config.toml
d_mlp = 640
activation = "tanh_gelu"
bias = "all"
init_std_down = 0.00655
beta2 = 0.98
batch_tokens = [32768, 65536, 98304]
Each number is 500 + 25 x the weight over the matrix's rms, rounded and kept within 0 to 999. Layers, rows and columns count from 0. Numbers have three digits each.

# q: layer 10 attention query, 256x224, rms 0.0904, rows 154-202, columns 56-111
# k: layer 10 attention key, 256x224, rms 0.0917, rows 154-201, columns 56-111
# v: layer 10 attention value, 256x224, rms 0.0871, rows 128-191, columns 56-111
# o: layer 10 attention output (transposed), 256x224, rms 0.0786, rows 128-191, columns 56-111
q154:495522511489477484500452525487491488504488502532501461484515512483497488528517492501518504493470506486530475497513470504510510456494510497498527505512538500495518526473
k154:527493548490499526529528474498513472514493511476479541480503522501497510498489514529488485529512509466504517493498454479460510489506527453477459508507490483479496515459
q155:509510499504503526495516481478491482507475531504525501546476534513517496530540486514496490541505529511501497505501492481463488511507506545486485527499510494486510500467
k155:504508508499481518489523525500560495498482499504516500533488531477485518486506496487490495524497525493476486526515509500515518493491494501513511533504502518525519518493
q156:515491535520489480487481500523545506518497478486471483490503513489506558502523510479528498489542471507491511524520493524523502491498508485516548508459504478492512522502
k156:502477488521498486505472499494510489533497535511520496497483501487473524455525480505489484479522501491471466472511529473519491512515479544519502495461534459487517451518
q157:502491496519475525501458510545467516526474535511511514497510501498463481489506563501499462510464482488495504467477508521508493481527495485494508485496511509497505514450
k157:491493500496501518498533497535472504493483494495483465504507474489504506503478511530518497503490524520516484460514497471486482487508539503478510487499491504492500522500
q158:483494482528500501505456537510545497513486464516494475515513468484516479477524511489527520517543523521501522495525520485535519505510494488451505542521473470481511518479
k158:500540507486484532479486514525495475528505478496482494528508543523516468518504480508488472485480496463505538525504532484521516451495504509468483502508491487471511505500
q159:474540492494491513479503472482476480531477510504481514508514512507506472534501520500535521529494523491500495533518490490517526498482527483557475528465506478516510534498
k159:488535502496523523487476519474509494486491500504482471480524511499459508497478508509483537492484517511471495522492526533508519505508483502525509497484485481526451502541
q160:518503484467482459506514515481485514501489492512492490496481526492465560513491486479481504485502499463522514486531484527490505522497505493500504485443476521498496472526
k160:501487529512500493546544491524487527496497499517514506506504547493526562479492501470522451534522472517459511497523465510503530531467490475518490518508521490486517490520
q161:448553511557478480492473485486533542473515540529541500504475520552502524503532512525497466506483473523517460513525493506503534461518476478478519491453484474491534530476
k161:474478555512505520511480502481508500508497528511522468492460507500453491504495475520465486494482505475537501534510483455510508465490532512466505514511498480479502494467
q162:472511511514525497481502498484510513534498469479495483517534476498525501520463541508493496462511458455490495499481523525460515476536510496498511475543503514525517473483
k162:456518493528498503477528508506496514483517518533510466476470515480527502499486522506511538510494501519510459450453511472503493510518494573505495523479504493485509466468
q163:475481475519496485495492483542469497532542465541492488523494493460508466437520539476522487509480439480467516499522522537492466547501451455474510491510521474472528506481
k163:504507511532538490476485488480462467516472523502489502528499464536503491526494489491512509502447504499550443516493542518472535512480508494503536504485497492496511497473
q164:510542477484530465538510469493494514488508506526482490525516503478533519507514503519461497495509523526487480554493487536463486488507454483528465485491508511495477485496
k164:483519501522492470497534464554515507496529531469486475527488502535499504516476478474494462515555581532507500490465450520486502474481502496489512484511497543504501475506
q165:489509448476530481515514511512483550565496469478525537502505503521515483447537494481505501511492502528522457523471506505509498475499506509497488510503520503489521456528
k165:495487509486524474501495444513464523506535483490489525512491500513496481483498516512479473476494470474471477519500506478499514509534516530459462473514522549504526490511
q166:523500519516507495511482499492517514523498500538509521514495502490507454461483507536500508481507496485549531530534524525483524516493476499432499516475504489492520506502
k166:484492486488478513468512551507495513481493495516486500513512498490501456491482522514519528496434476489487546493468475493484501476501482498474491509521505515468535492507
q167:518535487481518483472491521484502520497529506487473502543485484533475470484501468486465559502477515492504501505516508480500503445510437490512453474474508515497558465535
k167:503549504458475486526498496500512526530465505469487493534510504499484486507466522544454521488513543533487523521507489499492467529486453496465524488489484456543473496502
q168:489507495467526501502481482506472497488514505523486489494502490516505474511491501503519487541509478524507486468492506518499468476484482493494475485556445478505485543479
k168:498532470507495478505474444498509515514478501508443474475483488519496480499508482473535494478439465496504507511509457489501517489460479501472486479547482502485504479513
q169:451515523484484506513462500514527495507470482535488467490507485488557509500472483502471497512506488488499530505523460515510470502538467509501522456505519497541492488508
k169:514541510517500494506527492475479519525511503485505483455516560507470487510471483442493482518524534509483527500467523501496517498534479460468509500504521462532503483461
q170:532525504509504479503507485517462469488499451529511523532527518511483489485508471491504537485485507547501503495520493542496520472485492531517514529503519523477508492531
k170:486550545472462478489512472514471471534525499477488531515553505523468482511448485517519515518512498521479535516518525529492520488524503526492506520470529503500495511549
q171:533480479542488492445509469507559510533495492525550536519506506472504507501513490500467496536475460512510476506499518519510479534492523483496482521519455501517499488513
k171:513454500487494491516479477477486494501530485474483511507469518522497465513498492512478533479533500500477490503486482480529507488524481491469492472530506493498502494524
q172:518499453489522506510494533507532475475495515532533490519473502525501513494485470502505482497492499508509493521487500482534448523467512487499486486513497504505499499516
k172:539488487491468477467532492472523472477491511495522519478504510507488485529468498501499464489514458463478505492491534517516508525526504517482485512490501498499499516521
q173:525507464495519514490471465514524505489500501531534505499488513517485510557500488481478539509513447502467485529498502521491489484507539474523494536466506527475470500475
k173:496504491515541483479505517507476482507522475530528508514485465526454479494493483492510516518494486511491500525500519540474475461459485492529506502514473504465472499494
q174:487498533498519479474495489480508485525499512486490512508510490511504516491518478519476497453539513496496499488474520513487490513514508440486500555464512541474517531503
k174:503469494503462545492500475499502502524525527520523506518520483485478499540514532510459492476518491461470494513515516506498498488532516482531493513476507549488469515490
q175:508463479499507490516526514491432515499488539463503499476464440523504546513509494490527510466504479482532517500505504487520525501510482518521482468489493504508459497504
k175:513483466481495494479526486455489512480472531524519477519506526458517503481526492508517519492458463470510480503512503483490506543486482504515530483480465481475500478485
q176:444519477541492486526481524499532537546524513516514468505491510495456524502508515490459506519530509485484538519584513481487457530531506486491523515471477479507465489493
k176:462506477524491530473516465531501511509491527478507481534526557490553520528441455523477522499512520507514508477516495495484483487500496458532492480496499462503470523491
q177:533489525482509495515522491491499486500518494493481536507497505513497506498481517461463482478497476499502478509478477528499440505512501467497526485491486460497504452505
k177:488502527496501513524535512490505547493497476514493506485476524482455495492444511512471483528503479487479506526516511504494502507464514528490512490495522490459507509501
q178:496539467464500511479525510522481544501498492488507485489517512517497484530490505477477549484514495473535495505483511522509476509455477536496525528518501546501478534490
k178:516540486472467494552497525504482486480501498490513506523549497467462435500491484489480511512515470486527503536474481528484489514516457521501530488504449530523496532467
q179:499523505500501458516495471516475520485500516483486493472533460485479523460514496484508497476485441442531509521524486510470492486476506505524503497513498544545519471459
k179:483493523481510488543496473505476488482510508461468526483495498468515485504495486549494540491495472563529491477490521498507477499503494510511491451489511507485506501514
q180:489509514509492493530519479503512442524486454501469510521537462496533467507500504507522500506476511493515520514509499510480490482501537469551504497503460480448498458490
k180:481519496523466504541452527522513504476460464537469491496503454552507518479475524490501488488452527516502523525514548540475505511515500456511435519543522483504522523492
q181:517490485492483478477478485499527520499488495520461491487475499470505525468499500524507486515501486523481481497500541494464490490559480455506457519516513482483460447512
k181:487515501492502508518484507499486472487472500500506523492492486459562464489496482479463469512507497502558512489502525517469520483515507473496472478522508482486501504523
q182:502513445508488501466506517503492523496549474495465478474484516506481496508492451505503467505499457456536503502533490488508503483510521491528497468513443514484488530542
k182:509510480480501471490466524487521497521480481513464494496515523501536512498496528458493465524505480546503524445551493488497473488492481508532485498485481461506504507472
q183:517466544495494508492518488495529507473498465496513472529478514462479495471469512567518512502485502510513473547488493515527471496475513547494467527498518475529506485522
k183:469510528524478505504509468519514497489508523509496545495536490515535464527490492523508524483481496477517472509465477546490491533519516493551526486477494542455505456509
q184:500513476521466501473487452504498527476524478508512452483488504523527455547505508483499514493465495497535511498503483523532508537465494471487522522471459482491509494498
k184:474462523482504487459473493450499496513492511487479507541503520494472495530522509483500497508513466519509506528453513488499499487509521445526504497519484543494522476516
q185:498487501469502497491526527499511495491505481494501455469501480518470457502478521538483471524494515492452534554496519449518462471500503474472555516485528514486481518484
k185:526460517492494500485498506466541486520515492490518483497477476517465483547480530508507505508506490544497479510501536514564469517532473503504534489505515515433515517514
q186:495486538500525507514493541481482522485521466502494503496444507511480518522520482479470498567485504507520489490475521489523522495451499486509489516491522507518536463506
k186:490461476504481482481503489480514481532517454481492494492482503493476555542465484466470506522487508469487503521558494483491506544491526499516495469532475493490471446506
q187:494541504522474497484523498508497496487507514518543498528505506504483518480518525513535546534489492490476497515489501501514543495487511530450536513476513520474486486502
k187:509479540526484515489528470470527516514473534504499486492491544509510523505499496486510489499495526484516491562491520518452533489471548500484458527507474503462542516503
q188:512494528451478552497470493482477494498522501473500506509544503472530530498494514486521488513513481507521470481496496517501488475501512519476501542518483498485496501445
k188:525481516519510564472495508451481483466490514515507505539485529510495517543501475493495501521505516497468482492514500536469503489488531514488518487492484513438523565482
q189:506518489462472480518473493479494492463464535544532526515494517463468459506519493514488533470513472494464495517501533484471523510520496506484511537455555506539467510504
k189:506497532478523491505500487488490499489513526491479495537518505508498517478505481514486518508527496456487537541552523515525507482513503486538493486499498537491460512512
q190:501495522504491499507471465502526486479458506472529507509509498491494509483502521490517466551537524495523450498520498480499499499511519450515495511502489478503523475501
k190:517514513507529516533508468522525522480511509537489506499484477519529516466523508513526496493520527479497522485479510478497553479531515474484500498457526483502488473553
q191:491500497497524515488507484518527444542488487479518512499516501543510502505507471487481508530500535478509539514512483540480533464463521469541501541486541473465538522488
k191:536528496513533489513497507502533487548482485474526492451503501530493539493529470496437503524488515484505514479464492505552519490507507515503527526503525473475502508510
v128:561495504474506498507509488528491499484520467501470464502475502561517455484535515520484504478487503489541498499479549462500505526474508535487532543512553476514489516490
o128:475499516526487502472492523505519482478488520482517488493458471497537523507491497497517500516500485501505471462477522513516512485540475508467500517482491522487475523539
v129:510534507477495493496466487467509475478529531520498522488507504513488503482504520500468483515487476503530514487508504482513519480471487484504494504509514509523485550488
o129:470554512499493494491517550551515465500460486507519483481501497486529496502505499490528503511477490470491488528453557506476505501532534556502517500520502509496487531499
v130:489498555482511465546498503531479501496509481503505530475508502482515507465531527493493494497486494485490511490523457537489504499492494508487521465470475520527488516508
o130:503507486514499514485510494471482513490491540500493437562503499500484528528488479508471535526507532525509520503474481484507493504515503517513474489530485478498501476518
v131:519485478498527512498485465478506513509497510512516516510524500507501504508506523525487541499463456461527499497492518475532461506505510504504492527508487517490513484490
o131:506511515508511494515470516509512476498501488484514512495507489520486481512499500492517502496499502540461507479494515522493469494548512490496483508504516513513470495498
v132:490505486530534472472495490523471513510516480474514512530470483507487499496492546508490510466472500510500486498510496514491471513498491499500515509550497502516480455493
o132:518539519470493524542503525480523484490469510522507513458538497512513508556494507500428464480504493482484496489524514506490449558525495518503505480437499506513513505483
v133:501491477511516488480475530531525549526477518499495509498514499503498482517462500493478479513491487498499506502542485456498475526515476500543530531514503530498507492471
o133:480494520522493512525426465505486509526494492499495508449483500457455519534495560516505460494502521470486481493510465495486459538551500506448499493486510484516528501489
v134:522519504505491526493500490507493490482506483522488471503520474508506519478539501499487533523489553496451509487510519487521496487484485521495513488506505510510543530541
o134:496501518494480532520507496507471497460538532500514517501511516497531472503501506495512466511515518513521470498506491487470527546522478515514505494469523505527535498518
v135:481522480471560487491531488520510487486502517515444482507494535487475501523525479480474512494504520524529502453544480508507490536521501561530480507508522480490493512462
o135:503504486501476510475449486481497483494509504464526540510493526527518510504522498503519538549493499514492517517464506502510537459465543469476509516496491498495512529479
v136:469485458516494474515520504522498507516511475478494515511484488478520484468535542510531507506524507505463514480508504470480496488523478531524515518511433488503578489495
o136:523505505495489538474475475542512479472508542477480456503484484492489504531528460520477543529501528498508508544495514499513525469462506506470532474501507540473469511496
v137:489520485494461479456536550447515483512449516472492520518554491523499502501500490489556488484504488516472486509484510496494516481537483494513496489524475511508505497500
o137:481498550462486518495480480520504506481520470492456418491492496487488475475489481496461509515501496490537514475496473507500531506438530492488487522505516481498517483520
v138:523503484485485527524480491555470504462483511500513504499510507515468515501495482511505537489530482504516455513486515490515501522467492534528494503486533487510488514495
o138:471500519526514457497482480446524513537504516497501498492502519523489502471465457517500491493507482499524534488483486506508516455534479498494514485490489526468481533481
v139:500505507504469492469497487454473490514495496471455542520503479492508497513493524468526436549492516509505521520510508490501498491462479499492522539553500515500525523500
o139:477512507518485488543522528527516491472471480507507528518500531483549521528498442491475522461494539496468482509493522517500529503508500546495509486518464516525500455507
v140:518497491502518488473451496487496502526521526475507505521480482495494489481510511485521496543512514479524510470495521512553511503470502479483425535490477491498486526542
o140:510489492501484503517508523507502494492497498503519516507516505473512483511498480508496509468480511498528449499505494508488518495525504518514527484485522506507521538498
v141:483507503507485466488493557523494465500534486520472498533497471493513491477510495515512509449509510507508492537512532482469508514486493505500501483520540495511512524486
o141:485490544519484529506499468466516495490480528501518464470504471520503489492509513522504515504541502484520499535521465493513498541460480505489509520506462504467469522556
v142:529491490483510496504503491478481519509469516490477505517514536496475485504496514484478464498502518495485481486494483482552505493506502495522477505520494495480527503481
o142:459492499492512523482471503502498489530506462470504497502468496505509516520483482491495531467478488490476501512452512500492454504530518496522491521472498492513506476491
v143:475488501502526512518491467529525512506487495480502517490565476511504490489493494513505512507489521518511481463507462516487525503507516502497429487460507465515484494554
o143:522491527478528500486514497466528509495523545485515488505494483524516493511496458495501528512517479539487510514523475505520487444493493495495508558479485507500492539490
v144:492499525520461506495471525510513487506527516486505534500466507476480512501497522493473482516500489492520508503485462529516478507525516465473498505486495537498512503514
o144:529490478539536488475522470533448443491512472509488484516519499532501479513487491487521471480433501516449492523509520447469496483501474522482488450525487483516506439455
v145:517488543486492487529463484473475482478489528550497479450499481510532494423488487472519510500551487473536466544479547511515481536497512497470511465498495510514490471516
o145:503507507524520538469497539463561527494486498495495474487506532514484501516446509483513493494442492490497486528483459472499437528517497502495474497505516481485520503514
v146:475527502501541527523489504517508482474507499497501506490477512488540500478506491522522507523507459486488506496487527514506506472480514502493521501483509486518494495540
o146:547521507457473502487470499463510530459470463481529463509515487482493494497518488489514500515497548504481489464488488504512526484498554485486472509519480508505480496481
v147:470504517518471486514486509524476523534494506496479506457490489490490472519523508501460507502512478509502474516517501491496491500506445504485512493526488519500483507467
o147:538503495528537485462477502494500538495502525489483510540506496500475512516461510507512521529522513513506488504510453512521516490496480503475470472467490468524505513485
v148:481491520488520515518511494517527484506469495502511487499535496523528483529499508514515541520468507509510488494522514485519524511474561508464489511478507476533483498529
o148:512488505494494482506501499467493524501522520490492508477495487512509482521484502481524485508500541510526488484478509504476470473516487510501460527519521512470520500527
v149:490492468509486485487516484480490527486492527478496505492488491509518513525504524480501445502493469512465481520501512534499509546480494483519481529503493474484489504461
o149:509478490514499518500527457480503463506526517500492503460517509520491501513460507551493540489507511512484521505489489508506484473537518500453494518492451509503494528506
v150:516481479491519508490515507497467540491503501536493489440498524491476534456483483455456525503491543497499473511500524499507502525492492506473506501504504537524529505521
o150:464523518514501501493476517496537515496531488477512502527494501524506452516452517504499512497507470534492495495490496494486484484544489525493520483482544460529504507521
v151:504491477469514504504508526511492472480511482488507495522508500524497539479541485507473503501507551530522508445500543520487510518481500559514460496507516524509483531474
o151:493498502564515505495515463499470574483520522477483523507520487528526429540497462476497568487525472531515494490490475500523531485516485499469515481467482475502464480493
v152:509491524515492513507518481500486507505502478483513485490464490482502496470534543532522484488529498497550481519485467510505427481507509488481518468512510513497524486491
o152:479506532517477502507498502497525471504523505489503497524473481527470467533508497462473472517471507531518486497478513467491499529514465469490522473484515460470461504545
v153:486512475514538507505538490493515500484509517482500528484497499466474513485520464521497542492501498514490535481518512490481481446501496520479535480471485478509478508509
o153:488495524476485478516489486502496520464500494516490488483524464487490449488536541468474517525498554519490491531483503471520508541531506476503490534521523498512534518513
v154:522514506498500499446518497486514478490488477491469506512539475517528516460472496479500512482466496486483494495443501485478507470511486498522517511514485492499502522485
o154:447523510496539537490460500536500531473515480504513447498482520485501490502518516492525492502486436512526504478504535520523518520500512516480505467514494509518510490504
v155:511481533516475502472478485511465483507469513495503526496504533507509491475498507494498507492487449491493528496510503498490484506511492509519509518495483505499502542504
o155:493514477509471495476497500529485496501501497513522444478508497462497482501512494484531462493487485462504473495494511521491508537505452520469507516516474500491525497478
v156:508535487477496519495530515476538495527521487550537492481474514484485507497519463504525494474491511543506492475512505485523536500472512481513489508524499491494513466511
o156:476508483464490492523484492518510539488479506458472495494512482503510504446481515459489514536528529512490523513507526500494470454507520474515507496488496499508493500528
v157:497470482510533526461497506508526504488526482504497518502500474490480473517475511472531495514477488459508501452481532561533495441516484521498490464496485486526504490550
o157:522510494487538477525492503533491508507515501500545499497563500496507522503525474499488481476527497553541534482525494497513496501508523481553479492517493497544472514467
v158:527530509496499498469470475529508505500515456484467523495469519523507510517522529507494490504483467487492487527514543519479489479466518485527502511484529518513540500525
o158:504515485478468477526500536473514495503483489473506490487526477495511504491473434508520477484530537480517527460482505466544551483502528494447520515515478528487496485528
v159:472511475484505481489500541510510547506482480502514504504509544482510517498475508493486486456508520472513542467514478489528487520512503509493508547507468484495485500449
o159:527471491475471576495519480500481508498501500497462512490517466506508500483526532503478513519491507492467488518521536499484500503507507487515476460515507513515508490498
v160:500533526513541518485488517517539508526483519470502513503521531507527500512491509470538468536557460524483538501536474513464486509532485466524499502503457547533500524525
o160:488485470481473537497498521529483502503468456505472507513536524515482509476473491517503483488464515496517518471540535517475523499460515486506515505495506473478504499475
v161:482526461538528493501458535496520531527480531496505510467472508518472485518470480521495492496475474518521455508498485534477489543510491469514502528502506485507504514505
o161:464518472486513490517489438499482523513495543513531501500489540490451533515489541488518508500475501475484514498516520482525488500502509472502499492517488502499459528474
v162:510541443492503517505488497525508523446495506487489487487504520492534486487516497461501484475485504490510485480457498507497498542553479510526488548509489510541518499477
o162:500468498513485509487487483481493490500489478467517512496491479468500506496500494512546491478483504493496509507534522460538508495462548496478512487538469489493537526522
v163:478507489437503504481523506493555477470554499540502493487493499442520532467524500502491500511482531488496512504472484527502524482497496516492495459498486517496498491535
o163:525475460513477476513496498515502494507474497479506504505502545510500484521489479482476509535503530511469475490547540482511504508465543504514510472512541497508520498523
v164:488554505485491476499506517490494505517494540502478479540505506513516494508521523520484499521486488482492499497483523438516481461484491516481533518492495476470501506464
o164:493514530494501508472484533510482526514518486496507513481442538506511505452503524500468539461501490517475491499477496513502525516515494484549500479518483514520507486498
v165:532507497440482508495512505526520511471527490525481546521508504499516476501465491475487536489504485483468488530501535505514496519504494490555497502487513526506480501490
o165:498534502527515530477483515476519522517469487491513444487499469494502481512500531475522509500518529519504527455500515510521527496511534536481487529445503487506532504511
v166:490460479507507546519532508510507510505520489447483503501513499474471508491500491500512482504487457524489511496522485501474518501518504454505504494493462552525485470514
o166:497505495507510452485462491494503493503482520495494529485512512519485490538517534489474518475497477503481485517513485492475471491492514497492478534520497470503541530470
v167:499465474494498507502487468495508491486516486475510475520522460528528474512498520508511498476496504496502493472492509504502482471488506485517449466497487492521494488497
o167:529498502504522477520494503494510476513490495493500490448515511506487503532517485500491488470505487494505497511480480521483507503488507503508474513522471503448467496517
v168:488517479474473475492484503501536537477517501492490504519523535505491508526509511517497505485520544531488524483512459465516507479495481499511537522505495512482496492491
o168:530505523522504520498497502507496495552479484532471514540469508491498505476496500509494468482530473496493524511498522528498521527507506515487514481474491539475477479490
v169:525494513472530476508492485515486497489482522492549520480490470522502523491491493497538468490498515521494500473516531524527511493503491475516482464465447531506492480517
o169:498505510512519491498493511497500545546504492519466450493511513457488513499515527476457527488493468485532474516482496508473523500497476477453516502471538520487491490498
v170:522471494471490482542510508490490539475500488526500507463495504501449489527519528527464487494496539508503513485516527507505511518541509526484510497515474465507502472483
o170:511482514558493503509502522514523507508526501480505494458517473504498525499456509450512525511539544515487490515515476498492470503493505478478475465488499506474499481493
v171:494480533527540523526510502519493476481499530512512458538496467489471490518493472504484494475505491488519499513528497475504490544516523479464497517488508525481456498491
o171:527484495547468482517498507456503488526480510469527544476512506531504519495506537516541515508491457474486483482504461514463488529463475508501480495512515502501488512523
v172:532456512545527513511503472502528504530509500487483510468497513489517500479498490500533459482510466485519496497520500547499500523511488519504538510509477513515460471515
o172:491518476463517492513471475496510524448522524497521516505516509527485493491512513441484493486502480482485505503477490506504504509517522495499457512516476511490501533496
v173:514463518505512543506557543482514503483533467534480493507509493517519490471507514537522497483487513487498491472515473471482519474498509489504512519499518471525475494523
o173:459490504470464473476491501502492443538464502460459493492491504472494494514522468500478474515510456525514509474469537493534470517445488466513484493553497484468524466519
v174:491482478525529509487513508452500503500486480447530527483520498489524468511522499493487499502528509522503479461496504505513497473490522498520502483508488502508533480495
o174:503503508504479472514485468521494496490535507548480506462475518505496512521458463462493494492485467483512501512501505526523505480495525512512529555518517511541477492497
v175:477519468487496491484472507505494501502488524496493454515542478534513507515558457493515553488503492496460477525467482466503504487503502506500516544515499528503520520485
o175:495516562505520531522468487495502492489530502535457503513468484448505480504537535530513470478516510507470512524477505524499512509489486489488503522459509514485489523500
v176:508479487492507487508486503525453525528478447530552510493476449529496523510494531517508495525507490499506479497534499468490510512494504513524507498495505465475514512491
o176:495516482516504517441463470459509520525518508480494517529491505486522495499512478548472543485510525488528499471481496503494501492468460500484521517480467540529488450480
v177:472484564534501481471489464504511483490508522518498514489496465495505487501537475485506466484486471472456555522467520507495516447483483484521532528504447519516506522516
o177:497515432480499526522530507486458471440478480460515477475500514457495510499481506474461512529481487477503501466498428505501475537513499503500520517485504463525509507495
v178:479486493511502500531483493490485515522499522471495508494469525503483506501488506532505515489466516493517482532487465496508541490494538502525508489478498475480513495502
o178:498512500506494490485524467510535489496514493491504478507491507508522500532499499501510478502511487485479500499506528496460502524507478484522520509468464519500496533475
v179:511524462512492464529478492526470517513487497500531496494499465526462547507502494525495516481470511508495518453538498519497484471497501506490490493496556525441502518502
o179:493508496540521455514516505494455492537538511527486514503551515509482455510519492518471538514524514504519483510507519504486503503453520533499484476475454500523441512501
v180:523506524464525496507510498495525528510476510531511517493513510476508472534495486484436472524512520483484511474489505484573506513513472494501517529534486543491555520464
o180:501517507538522533520526525466442480512534480499490462512476500493528524513494520514486514501496516517499485525489469504438484522499522485520496480471520476482520485491
v181:469515502458478488531529513460474523482491504490511464485538491508493459525476492445491516512518519496525500506478522471520512492497491533531552507528484491456514519441
o181:488478474516517477453466487523531494475524516530512491498471529418503526480501519532473522519433516538506505515518517541540504531447488500499467507529508532511520481493
v182:562492493493486499503497481497511524494471480538492513519505513484502522509504516509515486518544533514529496454503495485531485529560496512513532501495494467503477445497
o182:443516524521506515512498527514485534511523536498494481510476522489448520476484512524473571534531487474487473527488478491499507491493511469480525471506522506479552477466
v183:517493546529483506515507525501496511479494500497467481482501533480504461451479477488502529471487521513546520517480488481500511511491495510472514506507519511491526499483
o183:480481533521489524530485495525551519469515486506540474570488482505491525467521514480482521558515474527508521510519513505513476534537477524539494540517503496507497520464
v184:553530491513493521474475469500499485496484533535513497510514476523536498486519489492466546500513502482507449501480501487531513501527491516561508489516503507493501485517
o184:467528500489515523501502505526478508515528484526515473497512514498483485502500506526507468465477458477511511463488511499488525510509482462505503504486519498480484535481
v185:497500519490498513526513517516495472504527497508503493495472453543518471492486502461506520501502520493489484518494527488506507508486470467490508504512505527486490460488
o185:517537504482535511499471522491482491505480466496540517455516524468541516510480516526516513458525480510546510507505509542476515491502481504488506503536486500522528504514
v186:520507482523473510512490481517496497507490501500492483493514524504513486496466522509492491519488514487477498504494523475496517499505526490502495523498532521483528492501
o186:505487502500517530494493495501520489512524463509499512514509530519510468538495538480447494513518513508491492494507525476495474485500490483472491487481503508533471493474
v187:533504510502510539483532485486507476514506515507482496518498441546548498486487482512496505525485502493483534514446522515494497457506507449479484472471478512473501510528
o187:483489488516521458542503530491469519475499458508529476416512506515499489486481492525496512468501482476538474497512492522493529520472485535508493506554543469479488513535
v188:507482477484506487523499492531520484510529461468540469445511455504510506476509480476486499493502486516481486469471528517490535482476456527473509491494522481504510529538
o188:507524525490526482493503474486487500501511551503503517520482490487512508497499475550506504472501494479545492513511500512487506494494484503508511509481490502480456543495
v189:507525515501504468488500523509476525516494497494499531492495523486532481519451513479507512497474515494456485481511519508459475523485488516486534526525496497481484505459
o189:494520537515491512517495474519514505501493503506481474514519476480484510528522542545451503515530530493471474465496505527501512459506531470477451501500468511525523508491
v190:480493484491458473496495512451506549534489487465481493468493483484466464475533506505490485517491495502501513519521498502433515510481520514516526537565492505472522524515
o190:493500495489508483483499483534520449477513557528480517526502499497484496500486512526530489495503493497483479501471487458536503519482497526473506435485451514530457507528
v191:498516508505499522468488488461501490536496467453503484489486517496507478506510515490493447512507462510483504521481493543458486475480453523508477487507510525459514507507
o191:518501478506527510538485480565484512502505543519496487476492531549496498511502483486498495493521482509543490447506543471556529474512499511457511499529515463546463495464
q192:500528539554480461471512516531534516491472478479538492528503431530546507492459492552480517493496509490436508481507516505496448504499473491462487483481525500466499474468
k192:446503486483479522479516498568558484442491463484510476501468500527447513442424486507466505512470540547496513484471537495503423466540489575483502520477459473498429451449
q193:475498470474503529490437526503503524520486449474503458457500511537525477495587422505461535497463501528470548489491452478443507441509463523517501464502540514506478503521
k193:482538483472508466488488539495452493523525447508521516483490474483463478476508505489514538481533476499514449495488489519488446496506512503468512494509476522501443526489
q194:497493518465498503439494495472451487561539459532531530482544494510545530496493491511548457489544533545500489456508527473512501537495473491480523491587524502455494494530
k194:484461536500463539410504515546497487506542480499486498515493489506515439552526515545491453507492464478448505493480494491521469494510483524563504422555557461442527504523
q195:428522493460494440547483439475452527506517400448508496521521496511507498461479462481520536456486490526464427493532511522506526490485498482500521491525524430477532501487
k195:471466532493499476492489490524471542539490477550510516566453463456450515456483514452537550519474523535503479458517542501554496405524495434543489488499473466517502500560
q196:520527494521463482453532459437537504496503550502529490513491506505546477517475527540497502480497493539482475508468549478566482458489517471503460505505560512466463487503
k196:447523523505509454470466494497509460549446511589537509504503463509498473495504542491466473516513488492494503487481565487503523487491505426540504522462526525517482541534
q197:485499496482511531501517501470503475492452471484514451456528470520501516484483447475424516526522470526508510468513495483540539487513451552482468506503505542498484495463
k197:485543505492461554470514565501469503486397503474447475503483467517515483490477436472501515467451585500486501489528499531521503537460517470507494524483483509501507498512
q198:478525503532509509506541503494492508505492497450510491469494514502527514469493490439485478497504554503488533501492527460491542523451495486529529442505546477462493466559
k198:533459481552475515456497469463467515462465496470513508529503517499480543474446493511469424481524520517503540520520487462440478476479513480540500546500502531504522441499
q199:437514517500450480453492518510517504455526455506515511530446488473509521477550490529528491507512505459506527451486546461481516541563487489499460552513479561507522462515
k199:497520494520490478483475543500504546561490435499472487501506533477524507538578483426499489546563480516536542459547517510532472454531444503508494461555505547444536469525
q200:536528464498510491481497496565489541514481521528495540491504521534517525447537520452436508484502481465513500540525498495480495509475476478475507500453475504526526537463
k200:471524477489484518497553503524534522524568514484457432512501540574505484501503567498450497504440491502491453506454440501472546554509503500497488505491525534496498536503
q201:499483550467526501541467472487492511523502518510519465468536528525508467519520498449532485503529479525501511485473534487475517489436522561493506477474464491455527505540
k201:520456501514487530547485459445490498529471506511536418463573485529506490475551529456520430455468543520521554495534460523477504499474526514532525525501480502482486516500
q202:529480526465440508487488527503504517501524453539491501533535491561545486506519528487487502488487505483542457397493497501515518531508438523483462495526526529547480525525